config.yaml
n_layer: 11
d_model: 320
n_head: 5
n_kv_head: 5
head_dim: 64
d_mlp: 832
vocab_size: 8192
activation: "swiglu"
norm: "rmsnorm"
norm_place: "pre"
norm_eps: 1e-05
positions: "rope"
rope_base: 10000.0
rope_fraction: 1.0
qk_norm: false
attn_scale: 0.125
bias: "none"
tie_embeddings: false
parallel_block: false
init: "uniform"
init_std_qkv: 0.0387
init_std_o: 0.0
init_std_up: 0.0387
init_std_down: 0.0
optimizer: "muon_variant"
lr: 0.00705
weight_decay: 0.025
lr_head: 0.00413
grad_clip: 0.5
warmup_steps: 200
schedule: "wsd"
decay_fraction: 1.0
decay_shape: "sqrt"
final_lr_fraction: 0.0
batch_tokens: [32768, 65536, 98304]
seq_len: 512
doc_mask: true
z_loss: 1e-05
train_tokens: 253400000
steps: 4218
dataset: "wikipedia_en"
Each number is 128 + 24 x the weight over the matrix's rms, rounded and kept within 0 to 255. Layers, rows and columns count from 0.

# layer 2 attention query, 320x320, rms 0.0448, rows 0-42, columns 80-159
[[153 107 139 159 151 119 100 126 119 127 117 132 126 116 114 115 122 114 136 140 151 158 128 146 162 123 134 122 126 137 135 125 110 128 161 116 135 140 139 160 150 148 104 115 119 118 102 149 144 128 110 129 134 129 101 148 117 137 164 117 113 125 112 136 100  99  93 139 158 129 106 125 134 136  94 115 173 130 111 172]
 [133 124 126 147 145 143 141 131 140 132 150  98 118 140 141 122  97 115 148 145 116 113 141 130 183 117 115 103 129 132  77 118 156 117 158 143 121 139 148 109 135 144 112 117 107  79  71 110 175 136 137 122 137 128  90 134 106 126 103 108 133 120 139 124 116 129 133  72 113 124 124 157 161 145 118 116 114 126 173 155]
 [102 134  98 128 138 103 119 139 103 166 123  76 128 115 151 111 170 133 143 117 114 107 127 125 149 136 107 120 126 116 150 164 121 145 128 142 161 133 128 111 132 131 156 165 126 154 119 116 150 118 139 136 163 145 146 119 101 127 158 155 121 141 165 113 141 122 146 142 132  84  81 140 146 154  82 144  96 130 145 127]
 [138 111 140 143 144 119 135 132 131 153 138  96 147 101 153 158 101 129  68 147  73 161 129  93 125  97 148 123 125 133 114 126 160 123 134 136  85 147 115 156 137 159 115 155 136 120 129 123 153 133  97 114  90 101 120 145 111 120 116 130 133 160 137 131 162 162 140 109 111 127 139 143 144 133 157 111 157 122 125 150]
 [137 163 141  75 125 175 152 120 110 167 137 169 110 145 128 127 123 132 127 156 116 140 125 115 144 132 100 136 137 123 155 136 109 107 110 125 134 147 134 106  90 128 110  96 163 153 125  89  97 136 114 156 172 122 125 146 138  95 160 108 105 130 122 130 156 100  84  80 166 131  73 104 121 134 114 115 131 122 128 103]
 [151 132 122 130 111 117 105 132 142 161 105 120 144 167 139 151 135 157 139 133 129 143 149 100 114 120 141 108 126 129 120 107 126 158 134 107 142 151  95 136 128 136 135 123 145 133 140  77 130 122 113 155 159 157 148 157  81 117  96  87 110 109 129 148 120 159  68 127  72 136 141 116 162 115 114 111 159 143 118 103]
 [ 93 108 108 136 116 149  98 164  88 125  89 136  70 143 118 134 135 125  71 145 146  70 115 147  91 134 156 165 127 147 126 119 150 105 125  99 124 120 101 152 144  99 124 125 122 130 108 149 141 139 115 172 159 103 116 142 158 135 131 142 119 165 119 143 139 117 111 153 128 158 122 151 126 110 127  88 128 125 113 117]
 [169 145 109 128 110 124 112 148 149 110 102 142 142 132 104 145 104 135 133 113 155 133 138 146 117 112 143 125 111  82 122 174  96 104 146 127 109 102 139 139 151 104 129  94 121 168 120 146  58 149 135 147 170  81 165 112  86 141 158 163 112 123 133 161 106 150 130 122 133  63 104 102 117 139 107 108 167 142 167 142]
 [148 143 133 201 118 120 131 134 119 102 124 125 123 118 117 148  89 126 129 120 131 115 125  74 159 131 123 146  67 104 104  89 152 188 150 125 148 121 140 173 157 123 134 119 106 147  94 120 159 124 103 112 135  75 142 121 147 115 121 146  96 124 138 189 140 138 138 143 108  82 138 124 133 124  82 124 116 137  73 161]
 [142 123 159 126 142 101  95 171 142 142 110 112 128 138 140 151 138 142  98 141 149  92 120 110 143 145 159 153 156  79 156 142 154 122 136 185 146 116 175 178 117 121 151 143  95 137 135 150 147 109 120 181 153 123  98 122 124 139 118 167 155 169 131 152 153  81 122 126 123 127 157  98 121  80 119 124 139 111 117  75]
 [137  95 146 151  52 141 126 161 116 104 157 112 110 112  95  98 110 138 152 113 163 116 144 145 127 153  96 117 154 106 142 155 110 139 164 144 121  86 120 131 113 117 113 104 127 126 122 183 124 151 150 122  92 140 120  73 129  69 124  87 169 106 125 136 103 116 107 145 123 131 143 116 125 152 119 109 136 105 120 156]
 [111 140 110 132 111 109 159  81 134 126 140 123 161 120 132 106 142 157 144 110 145 163 160  79 141 155 116 127 111 120 165 110 135  73  85  97 116 166 111 144 165 127 124 120 142 127  70 127 166 183 125 110 175 119 135  77  98  77 124 108 146 129 140 108 139 129  68 132 144 119  96 153 145 111 164 136 110 143 135 115]
 [186 170 112 177 190  95 143 142 141 144 144  85 114 100 153 104 133  94 119 143 114 145 138 133 140 128 167 101 142 160 113 130 129 102 124 103 123 123  98  95 131 107 138 159 126 148 107 123 127 144  87 104 116 164 173 125 123 155 149 139 171 139 155 121 152 117 105  93 143 108 121 128 187 131 118 151 174  91  95  94]
 [139 111 152 113 155 112 131 138 140 121 102 138 145 100  97 119 177 150 117  69 171 128 101 130 102 121 113 131 105 129 170 195 165 157 131 133 134 160 136 119 113 131 134 133 147 108 131 122 123 125 141 116 117  89 139 101 152 154 164 153 141 155 139 144 110 135 106 140 143 144 160 124 100 114  97  69 107 121 141 111]
 [ 95 112 180 126  98 108 156 128 135 113 140  91 158 103 172 126 119  91  92 146 120 108 155  73 131 114 121 121 129  96 116 139 140 141 126 151 127 132 139 153 130  81  93 164  99  92  83 156 114 112 135 126 114  98 166 100  86 125 131 122 119  96 143 121 115 131 117 141 144 108 113 118 118 136 136 122 140 155 118 118]
 [159 122 163 152 137 143 120 105 154 174 111 148 122 148 164 154 175 143 137 165 138 111 117  98 138  92 134 138 121 157 128 174 136 121  94 100 122 132 156 164 131 114 106 134 109 130 126 100 103 163 136 124 128 108 178 138 151 127 130 116 100 179 156 104 133 117  90 174 118 112 143 160 113 148 159 135 128 108 135 120]
 [143  93 126 127 133 145 143 103 111 134 129 146 138 141 107 127 109 113 147 143 153 137 121 121 132 181 121 163 121 141 122 138 114 130 120  90 121  91 153 164 100 100 150 120 116 164 160 120  78 115 149 152  86  97 160 132 134 119 104 117 137 210 134 133 132 148 130 147 111 157 171 122 114 114 135 108 140 107 128  95]
 [188 104 123  87 167 125 189 164  84 119 124 106 155 104 133 157 140 143 134 148 161 150 141 102 143 115 127 102 147 143 130 114 136 108 132 115  98  63  98 114 156  74 132 115  97 135  99 166 103  93 155 125 152 163 154 109 118  87  94  91 104 156  67 160 107 123 118  99  99  92 145 101 137 176 116 132 126 174 109 119]
 [146 146 152 188  94  78 114 125  92 127 139 148 116 133 104 151 143 133 159 137 114 122 130 159 117 143  97 131 131 150 139 136 168 130  99  94 134 102 125 113 120 107 111 147 155  99  99 138 121 164 104 129 105  98 119 124 119 129 130 107 153 166 167 124  91 144 130 126 160 145 140 136  92 129 112 138 132 143  90 110]
 [187 135 109 113  88 110  82 142 108  92 118 170 108 164 129 137 103  77  90 131 120 105 124 133 151 137 117 151 176 105 149  75 163 145  86 129 161 125 133  87 152 135 192 167 173 166 139 140 109 144  94 129 129 121  93 155  99 123 127 109 120 155 112 181 105 144 151 127 136  97 126 117 149 167 162 117 171 138 135 126]
 [135 155 130  90 143 149 139 147 157 156 146 141 145  95 144 127 140 132 101  85 107 111 154 109 108  72 155 131 138 140 109 175 140 134 114 161 117 181 144 145 126 134 108 118 137 103 138 116  92  86 134 138 183 114 109 113  92  89 133 123  97 134 150 147 110 119 123 140 165 143 126 113 148 139 118 164  86 133 125 110]
 [121 117 137  80 121 128 155 112  44 149  96 128  99 142 120 161 104 138 161 122  99 153  89 104 146 134 104 113  99 105 108 180 112 132 124 107 104 142 134 147 177  97  96 119 164 141  64 119  93 113 131 117 146 141  97 130 140 114  88 131 107 140 141 125 151 128 125 104 163 102 186 152 146 109 149  84 164 128 155 129]
 [137 131  79 106 186 164  74 110 102 115 123 126 154 164 122 108 165 138  95 128 144 123 153 112 170 126  86 127  94 132 125 121 137 180 122  71 167  93 148 144 143 108 155 156 122 109 104 128 151 154 134 118 119 123 163  84 141 101 118 169 131 141 114 124 133 175 111 149 110 168 130 143 143 116 137 101  81 162 164 114]
 [ 99 135 127 122 151 149 113  86 112 124 136 122 103 116 138 119 157  88 148 123 183  90 126 140 144 118 138 105  84 140 150 130 116 128 154  89 122  88 105  88 148 159 133  96 114 142 140 170 119 135 133 110 113 110 146 173 176 163 128 105 119 128 118 141 164  80  95 136 175  99 143 137 133 199 171 146  91 179 151 159]
 [158 104 158 100 147 184 116 110 117 158 129 125 118 168 122 168 136 130 135 145 120  70  95 166 158 170 174 143 114 109 138  90 156 139 130 114 110 105 124 128 155 148 109 126 146 131  60 141 108 150 121 152 158 140 115 146 109 114  76 122 155  92 118 160 117 192 123 103 143 138 200 115 164 146 133 154  59  99 108 129]
 [132 154 119 117 109  98 113 123 148 147 158 123 137 122 124 113 115 153 133 154  97 178 110 114 121 135  68 130 152 120 168 173 132  95 153 118 131 167 104 161 108 117  95 101  98 100 128 123 108 124 114 110 136  93 136  99 165 109 120 164 128 154 170 147 169 138  63 117 123 181 135 161 120 124  96 168 122  97 110 125]
 [137 117 102  85 138 162 172 143 197 137 144 169 161 139 131 127 159 139 115 127 137 162  84 141 122  84 169 139 134 144  70 114 138 128 113 158 138 146  98 126 125 137  89 128 101 133 117  88 138  95 116 137 144 119 158 143 136 145 130  91 169 137 147  84  96 133 105 139 120  93 133 109 167 126 141 164 163  87 157 126]
 [ 80 156 143 183 143  76 124 131 116 133 164 130 155 106 131  98 123 107 131 177 141 119 119 122 121 112 144 144 113 171 169 118 122 149 141  59 140 125 142 130 149  86 108 111 158  84 182 108 128 138 124  79 184 103  94  57 128 140 120 165  90 129 155 135 160 105 144 120 139 132 154 128 108 107 145  89 141 126 134 190]
 [134 168 106 149 106  92 129 112 120 122  58 160 145 128  81 142 124  90 170 124 116 152  94 115 149  72 122 162 172 184 127 130 190 129 153 139 113 111 107  64 115 117 154 123  85 120 124 158 171 117 129 134 154 162 178 116 143 122 168 133 132 131 133  89 113 153 165 132 145 129 123 123 158 160 109 164 153  93 141  93]
 [ 93 127 146 113 154 148 151 144 111 161 144 118 128  96 135 145 172 138 116 123  64 138 107  82  98  92 165 166  91 100 120 110 124  78 188 114 144 126  96 115 139 129 159 161 107 149 142 164 166  93 133 144  97  96 161 120 144 146 109  84  97 146 118 151 169 145 153 212 154  73 128  64 185 127  96 124 144 113 152 124]
 [103  98 103 178 172  89 114 106  97 130 128 112 113 141 134 186  91 141  99 133 101 147 180 126 128 126 138  88 139 128 145  83 107 101 110 154 119 109 132 110 117 164 140 107 126 130 147 131 151 128 134 112 130 106 124 129 108 143  87 106 122 165  78 148 126 107 143  92 132 132 178 132 135 106 102 160 106 181 178  78]
 [160 138  87 159 117  86 125 132 131  96  99 139 126 152 129 124  92 118 143 144 125 101 174 152 100 139 117 119 112 105 171 144 166  89 152 169 196 116 130 144 115 126 136 116 128  82 131 134 147 101 139 140 194 102 149 148 143 135 168 178 110 147  88 154 151 126 138 162 135 152 173 135 162  91 113 155 118 170 137 114]
 [107  93 180 104  99 140  83 144 144 114 144 133 124 159 136 135 168 154 100 113 126  91 113 140 104 101 143 128 150 114 172 114 111 109 149 123 115 137 138 160 181 129 107 140 139 105 120 147 128 150 123 147 135 143 116 133 124 105 107 122 166  98 155 178  82 163 113  75 123 136 148 123 132 108 115 116 102  87 115 131]
 [118 114 149 103 110 134 147 118 133 118 103 100 101 140 117 119 140 137 103 132 124 122 121 158  59 144 126 141 131 110 176 141 149 130 138 117 116 116 110 139 134 110  60 144 136 130 174 103 112 103  99 137  95 137 128  96 152  96 128 160 126 112  95 171 125 141 135 135 137 144 101 117 106 128 126 100 116 100 114 130]
 [176 143 106 137 174 129 144 120 112  94 150 117 113 122 106 152  89  83 165 124 109 132 129  97 196 161 138 112 141 149 161 144 131 109  91  88 141  88 133 120 104 156 125 103 110 118 144 130  88 139 156 114 165 121 151 158 129 137 114  90 105 109  81  90 125 118 128 108 136 131  76 114 108 115 129 141 144 115 127 132]
 [116 107 101 112  92 142 121 162 113 126 124 122 118 112  96 125 116  97 145 168 118 109 149 139 127 110 113 123 106  95 129 138 124 109 180 137 110 141 156 142 121 120 112 125  86 124 119 153 102 107 105 146 115 122 129 150 141 127 129 137 124  81 105 140 119 145 139 137 112 149 111 157 136 117 105 119 141 121 101 113]
 [154  72 143  89 150  91 128 162 140 120 127 146 141 142 123 175 128 130 150 124 134 129 140 107 114  89 113 166  94 144 118 114 110 151  92  83 125 185  99 125 108  97 151 127 116 198 134 120 146 139 149 111 154 135 163 162 101 135 112  95 164 156 157 105 121 113 143 111 151 100 148  90 167  79  98 126  86 123 135 148]
 [176 121  42 107 143 123 119 105 134  90 154  90 146 130 185 150  97  95 148 176 140 158 126 130 162 115 130 126 113 139 115 163 112 142 118 127 110 148 112 109 114 141 119 135 125  68 116  56 142 121 129 106 105 118 121 118 102 145 144 112 104 118  99 104 154 123 128 110 161 142 139 107 105 168 144 157  97  97 143 139]
 [136  88 133 149  93 133 150 150 119  87  97 104 176 174 120 101 132 157  93 121 137 127  99 148 122 128 174 127 146 100 146 116 146 142 140 146 129 171 115 134 141 141 104 107  97 143 158 128 155 172 124 106 133 101 133 129 103 140 126 157 128 140 112 161 124 132 127 157  99 115 136 115 102 141 103 140 142 124 151 133]
 [172 132 133  99  97 144 122 120 120 158  61 107 131 127 119 104 170 144 100 103 115 102 136 112 107 111 135 108 140 165 124 111 104 152 101 141 127 156 155 152 124 181 103 145  87 108 117 116 134  69 139  99  82 141 130 112 153 114 111 161 107 141 147 128 145 120  95 147 156 136 162 129  94 138 150 138 110 161 164 136]
 [108 156 108 126 141 152 138 112 114 116 118 110 125 107 106 118 141 138 135 108 146  74  82 144 103 139 106 142 143 165 123  98  94 146 129 113 166 108 142 160 166  91  97 110 149 189 117 109 138 136 122  92 152  78  92 122 127 135 130 161 135 133  92 144 128 128 113 112 106 150 128 134 111 112 163 122 118 149  85 110]
 [126 142 157 145 102 100  88 170 135 143 144 151 112 118 134 223 152 106 141 131 102 136 116 117 148  94 118  90 121 113 139 147 130 160 134 150 153  89 108 141 198 103  96 130 118 115 129 133 112 147 127  95 150  99 139 117 139 139 140 186 162  79 166 168 116 115 116 108 102 100 100 161 148 144 125 127 123 140 127 150]
 [137 100 124  99 115 146 120 114 138 110 138 157 132  79  96 150 128 136 117 123 163 110  81 121 114 149 142 102 115 182 138 138 102 126 121 137 118 128 128 140 125 109 135 130 121 152 133 122  62 126 122 102 160  90  95  85 124 163 134  96 148 117 104 130 127 140 125 127  92 122 114 154 160 139  89 155 165  82 132 133]]
# layer 2 attention key, 320x320, rms 0.0453, rows 0-41, columns 80-159
[[102 148 145 129 143 102 136  95 117 140 150 119 139  65 115 117 156 113 133 151  84 142 116 166 144 122 131 137 125 139 118 120 139 164 101 132 133 137  75 156 111 130 111 139 116 113 165  95 144 141 113 128  69 147 160 151 132 124  65 144 130 107  87 105 122 166 128  82 155 125 127 188 120 135 162 134 160 117 130 101]
 [125 103 154 126 139 144  83 139 115  89 148 141 118 119 158 129  68 100 138 131 168 162 141 116 159 113  97  94 109 160 148 170 149 140 118 172 164 114  96 139 106  90 139 112 140 149 144 119 145 137 156 148 164  93 181 133 149 141 188 156 113 123 111 102  89 159  96 145 132  98 126 128 155 117 135 105 147 161 108 114]
 [151 118 132 141 113 162 134 142 147 112 134 150 107  99 141 129 116 152 109 133 121  95 119  92 129 128 152 160 137 157  95 151 119 130 130 147 134 155 140 123  70 102  95 114 122 159 165 114  93 112 123 123 201 110 103 132 169 116  92 158 155 109 126 125 103 167 144 119 138 124 170 129 114 118 133  92 130 119 102 143]
 [ 91 133 123 144 124 130 138 141 160 105 113 118 125 114 109 103 116 123 148 145 180 122 134 163 123 142 126 108 115 118 113 101 160 128 159 134 101 154 111  86  79 116  94 134 136 151 150 100 170 122 143 134 156 133 123 138 151 169 116 105 147 141 116  90  98 178 115 157  98 171 127 112 168 148 116 100 138 150 144 104]
 [121 158 120 139 159 103 181 135 116 120 109  98 139 102 108 136 104 119 117 101 123 122 152 111 121 139 161 121 101  85 114 106 133 113 134 116 106 100 155 125 139  92 142 131 136 122  98 140 124 101 121 158  92  88 117 137  88 129 117  93 147  91 147 117 130 115 148 114 155 165 116 121 111 113 131 150 112 168 142 143]
 [ 84 128 106 138 153 137 116 131 104 118 152 177 155 134 117 108 129 139 106 124 115 139 123 113 158 116 107 111 100 138 136 158 120  68 141 137 108 139 150 136 125 114 110 163  98 143 100 135 113 137 117 138 125 114  83 142 126 149 122 152 125 172 104 102 127 142 128 103 115 131 133 148 123 149 133 119 155  99 135 148]
 [124 144  99 110  93 121 121 117  96 143 107  99 137 134 146 114 134 111 147  99 142 116 126 126 120 154 105 138 109 154 116  99 133 140 120 108 127 135 134 128  95 118 119 107 130 107 117 133  98 124 160 140 127 141 115 129 100 123 135 148  87  83 191  98 139  88 151 170  97 113 182 131 121 132 173 144 134 152 110 116]
 [106 101  92 166 137 139  99 157 114 118 123 136 117 174 173 144 123  77 115 163 103 193  90 129 150 112 157 104 118 149 125  99 167 204 109 121 104 149 132 130 104 146 122 120 108 141 173 132 103  71  93 108  86 127  89 121 151 101  87 147 123 113 154 113 126 100 145  90 153 152 114 107 118 169 122 132 172 128 122 113]
 [111 160 164 122  95 159 120 149 180 139 131 117 125 109 136 100 104 131 118 142  94 142 120 111 115 108 140 138 163 113  97 107 105 150 101 147 146 170 115  78 116 131 140 165 190 113 173 131 134 110 135 156 119 188 133 115 128 114 133 109 121 143 140 113 144 117 105 147  93 134 166 130 144 106 150 102 133 130 145 128]
 [103 117 111  87 102 119 112 124 121 155 211 134 117 134 144 131 135 184 144 105 152 184 176 136  76 150 147 121 119 119 135 144  82 144 115 168  75 121 138 102 157  80  99  96 133  99 102 152 104 137 116 126 132 137  88 123 156 155 116 118 121 118 116 159 123 140  92 144 107 112 102 134 103 163 126 112 166 144 134 139]
 [133 145 117 119 137 130 112 145  97 108  94  94 133 158 139 172 129 116  93 105 122 115 115  87 116 120 122  93 135 142  90 152 112 169  96 114 115 128 132 141 102 156 134 115 118  94 166 120 115 132 137 168  98 127 127 135 113 122 117 123 142 115 122 144 147  48 111 120 138 127 135 109 102 100 113 146 131 107 128 115]
 [114 148  68 162 113 123 108 133 157  97 109 101 115 156 124 166  65 136 121  94 129 134 105 121 107 128 130 116  85 133 100 120 165 127 168 154 122 113  98  99 151 125 118 150 145 106 157 139 169 127 149 142 109 119 126 116 151 141 112 143  77  83 132 115 148  90 136 125 124 118 113 122  85 106 115  87 117 134 126 164]
 [130 122 153  76 163 138 126  76  99 126 164 134 156 137 108 117 143 181 140 106 177 147 117 119 145  87 140 120  68 115 118 161  91 113 147  96 145 124 125  94 129  86  96 156 127 116 128 143 144 144 149  91 195 127 113 164 143  88 105 146 159 131 138 162 131 119 133 141 116 100 126 139 103 116 116 132 109 155 158 179]
 [123 119 133 131  79 134 162 171 163 184 147 132 127 136 164 106 112  85 139 147 162  84 152  91 124 132 113 130 105 113 121 131 142 135 205 126 154 142 132 150  62 150 123  93  99 126  89 113 134  62 168 130 114 191 120 114 143 107 111 119 123 102 149 147 143 101  82 137  93 167 128 155  81 136 139 116 129  87 138 134]
 [145  91 114 151 106 150 131 128 149 146 114 128 140 130 106 163 145  97 163 137 101 123 133 182 106 125 131 141 110 128 115 129 114 124 129  71  94 151 140 149 155  87 128 116 142  89  76 103 123 123 120 122 115 118  84  72 110 137 132 140 101 157 149 138 183 131 117 164 154 105 145  88 151  97  85 107 118 124 139 145]
 [103 187 132 129  65 103 146 139 137  93 135 116 155  78 138 110 110 121 110 126  90 152 135 174 104 135 165 113 111 147 135  71 121  87 115 138 121 116  98 108 150 159 108 143 127 130 139 155 107 137 157 116 137 135 111 168 181 132 110 143 144 154 141 140 144 112 132 166 112 120 181  78 140 135 166 109 149 104 130 127]
 [111  96 144  96  66 100 197 138 111 126 136 129 162 187 168 137 111  92 164 144 122 120 151 160 106 106 119  94 101 102 182  85  96 117 141  46 168 152 110 107 137 140 119 149 107 121 109 151 121 152 133 127 159 108  92 133  83  84 120 110 153 131 169 163 119 159 134 129 156 134 150 134 110  78 133  73 120 132 148 144]
 [ 98 152  87 132 127 114  72 187 155  88 165 147 123 152  86 141 130 104 129 153 148 130  76 106 130 112 149 167 163 124 128 111 173 131 128  94  99 116 147  91 123 138 102 167 163  97 119  68 141 137  61 107 160 132 115 140 154 131 147 146 119 112 161 143 128 152 104 135 106  84 117 141 114 123 162 131 129 118 133 109]
 [ 98 150  87  94  84  91 107 113 118 157  95  81 120 152 113 197 132 138 121 148 125 109 101  82  81 142 131 134 101 108 140 110 102 134 123 105 128 152  92 113 135 112 143 149 135 136 152  95 118 131 109 152 116 145 149  91 147 126 161 147 146 122 125 124 139 133 146 124 119 136 154  82 141 143 100 139  95 120 113 200]
 [108 117 144 104 144 136 152 120 111  92 137  90  96 148 132  71 141 135 133 120 127 111  99 148 145 181 178 138 115 107 102 146  97 112 129 133 147 158 114 127 128 104  99 114  90 122 167 112 171 153 131 103 108 138 139 141 107 132 125 164 131 154  95 112 162 120 140 121 115 115 150 133 131 118 132 110 162 151 151 192]
 [ 64 114 138  98 103 143  92 116 118 142 114 186 171 129 117 162 135 173 144 139 138 108 129 105  93 136 148 108 131  98 118 143 105 103 158 132 122 144 129 142 109 142 147 123 141 143 123 149  96 152  81 126 124 119 100 145 123 150 117 162 117 162 114 105  84 152  96 100 125 151  86 157 132 176  83  94 174 117 137 116]
 [ 91 136 131 115 124 137 129 131 151  97  80 141 105 150 121 166 144 104 136 124  76 106 153 154 131 121 104 104 111 141 133 153 102 176 142 106 152 132 106 144 112 146  76 184 120 109 119 115 151 122 116 137 135 140 141 100 109 120 156 147 158 177 132 122 121  97 146 123 141 115 151 130 186 186 126 140 114 144  55 140]
 [137 143 108 148 106 116 148 158 187 117 174 154 141 123 140 150 124 100 128 172 109  91 141 104 137 179 132 150 184 131 145 160 113 111 168 143 104 146 115 136 107 168 110 143  94 116 129 168 109 153 134 162 112 153 132  83 145 143 138 127 147 142 128 169 113  84 131 160 117 147 123 120 138 111 111 123 136 123 153 140]
 [179 138 124 111 136 101 110 128 147 134 143 127 136 121 113 122  97 163 127 108 130 129 128  73 156 115 160 151 123  67 115 152 137 188 123 161 142 162 120 165 134  89 149 165 152 164 216 138 143 122 126 163 116 156 128 122 138 130 145 121 116  89 128 148 107 150 132 134 137 119 139 133 105  72 179  98 125 131  95 163]
 [130  84 134 112  92 100 112  96 109  88  71 164 141 138 130 167 141 132 125 123 145 103 150  91 192 129 144 188 132 147 108 144 126 131 134 119 146 143 146 132 126 132  97 131 132 146 160 138 124 181 171  93 167 103 123  57 161 158 183 188 147 138 106 146 122 136 136 176 108  92 168 104 118 106 131 128 115 142  95 121]
 [141 141 144 124 147 109  97 132 176 115 140  72 116 132 137 153 131 117  79 115 135 128 139 110 100 141 122  77 112 127 131 138 180  82 103  87 131 102 166 167 151  97 165 112 132 164 201 106 104 147 142 131  86 105 123 181 155 170  93 137 138 101  95 146 165 214 138 150 111 106 114 159 131 149 129 146  73 139 158 128]
 [ 91  59 109 146 137 113 156 121  97 131 116 124 146 106 128 147 117 108 106  82 100 154 161 105 131 108 146 123 141 162 120 122 100  81 168 142  92 141 162  89  97 106 170 125 139 124 128 160  97 133 122 102 153 156 100 128 148 123 129 141 131 142  67 150 118 111  99 139 189 138 101 141 114 137 140  86 107 144 129  86]
 [ 99 119 121 145 179 116 136 131 122 137 135 123  89 115 172 137  94 124 128 141  95 164 127 148 145  95 108 174 151 121 157 118 121 112 122  90 150  63 107 102 131 141 108 129 150 141 156  90 124  73 176 129  99 142 111  86 119 157  92  66 109 112 100 151 129 176  88 128  81 126 145 125 129 122 180 161 128 172 113 128]
 [ 85 104 128 156 139 168 153 128 117  99  98 109 147 100 120 115  95 144 173 184 137 131 118 117 121 151 130 143 121 138 131 165 130  96 176  93  88 162 154 186  94 177 141 103 134 116 150  81  90 174 138 125 169 139 122 134 124 131 128 121 124 110 172  63 162  83 144 139 184  99 134 120 112 147 130  99  86 147 102 168]
 [ 93  99 175 130 107 157 111 124 148 109 124 172 150 144 107 127 115 143 130 173 152 184 156 135 155 145 102 117 116 141  87 145  92 154 144 119 130 134  85 181 118  70  91 128 122  77 101 123 104 135 130 154 131 137  89 130 138  98 116 111 124 132 123 138 108 122 127  80 116 120 134 112 153 120  68  97 111 152 151 174]
 [ 97 166 134 146  83 139 142 157 141 117 153 142 116 151 189 116 163 137 182 107  75 112  98 148  89 135 181 116  99 134 178 142 113 121 114  98 157 150 175 124  83 108 147 116 106 143  87 113 141 161 176 190 171 131 136 108  81 104 111  91 118  74 137 148 139 142 148 146 124 104 132 110 100 105  58 140 134 118  94  93]
 [149 156 103 164 152 129 133 133 154  95 161 108 111 126 152 128 109 149 148 163 164 127  89  97 137 129 123 145 177 153 131 156 120 120 122  84 139 154  88 156 158 132 169 110 121 160 118 148 103 171  98 169 159 140 119 134 143 182  98 142 120 131 164  87 119 151  87  80 176  94 144 109 129 136 187  85 146 121 152 125]
 [167 110 159 129 140 164 123 126 115 172 134 144 181  99 157 133 115  87 138  90 149 136 115 102  83 105 138 168 143 162 158 129 152 163  89 142 131 118 152 153  81 126 130  84 109 138 115 165 123  73 116 153 120 106 109  71 121 131 155 103 136  90 151 139 114  92 126 150 122 146 125 159 124 122 153 178 165 161 133 117]
 [159 132 170 167  93 120 145 132 129 145 145 143 156 100 176 160 145 128 119 152 117 129  97 128 140 132 142 114 122 133 111 105 124 136 123 141 145 163 156  88 128 122 163 144 132  97 142 140 146 161 142 103  90 120 121 127 137 107 112 134 143 112 154 145 118 126 150 108 141 114 145 107 122  73  99 158 126  91 121 122]
 [ 84 186 139  91  91 117 117 113 112 132 124  97 103 132 130 122 154 140 140 108 105 141 133 116 109 139 147 120  92  97 139 131 131  89 129 135 110  99 130 144 152  84 122 161 127 159 152 122 105 118 135 133  96 149 105 144 114 139  99 112 153 129 110 134 116 156  72 131 143 119  88 128 133 136 193 115 116 105 127 128]
 [128 175 125  95 136 115 155 109 147  79 135 148  98 147 119 154 127 118 121 123 104 130 153  88 122 161 118 129 122 128 146 143 100 103  89 121 129 143 150 140 201 114 151 145 154 114 116  94  95 123 168 117 151 101 104 121 120  96 110 134 156 139 135 128 175 159 128 147 137 100 141 106 164 132 104 159 105 132 164  95]
 [101 112 127 145 167 150 127 154 136 139 111  92 202 150 131 106 138 123 123 123 174  61 142 142 100 172 139 136  91 153 105 148 109 158 158 153 149 107 201 149  98 151 122 144 100  91 139 129  98 140 114 163 164 115 141 164 131 108 123 147 110 167 109 154 138 150 109 154  99 150 152  83 145 128  94  84 118 144 110 150]
 [ 74 101 147 141 149 160 133  91 116 121  89 142 118 109 132 110 133 170 124 114 139 144 178 133 131 132 131 114 139 160  93 112 152 124 132 160 164 143 120  80 104 114 103 113 115 152 151  95 130 127 133 163 110 169 160 149 150 170  74 137 125 108 139 119  88 149 128 132 109 115 151 104 134 112 146 150 119 130 116 130]
 [126 149  98 153 140 135 148 104 145 133 107 118 109 126 135 137 180 146 144 136 112 114 165 108 120 155 150 105 105 154  98 147 121 186 133 111 112 122  97 160 150  87 115 116 157 140 102 138 125 113 131 173 136 106 123  79 118 127 170 168  93 129 155 148 124 112 172 100 132  96 150 166  71 111 116  96  91 116 136 106]
 [121 126 129 147  67 125  99 139 153 139 115 137 134 120 183 113 149 132 149 115 129 122 119 189  76 144 148 154 153  89 142 126 130 130 140 146 151 138 137 112 114 154 127 112 189 103 148 138 140 145 106 125 140 163 145 113 102  91 121 134 105 107 145 119 122 143 140 180 127 112 142 144  94 141 138 134 145 102 156 105]
 [143 128 101 128 110 122  89 146 150 130 145 124 135 150 118 176 125  80 140 117 128 117 162 134 157 142 123 102 120  98 152 150 134 136 146 107 121 108 141 109 111 159 144 142 143 116 102 123 142 135 154 159  97 153 153  92 126 106  69 102 136 113  87 141  88 171 120 130  90 108 105 164 145 134 138  86 159 107 128 123]
 [114 131 112 108 135 126 123 120  99 134  87 130 128 156 110 124 101 162 121 127 150 164 149 135  90  86 155 143  70 125 153  84 147 116 110  86  93  92  90 123 105 117 169 105 140 128 142 113 149 130 142  98  79 119 164 134 111 124 107  92  98 126 126  88 106 142  92 164 102 145  92 132  98 111 112  89 116  90 131 144]]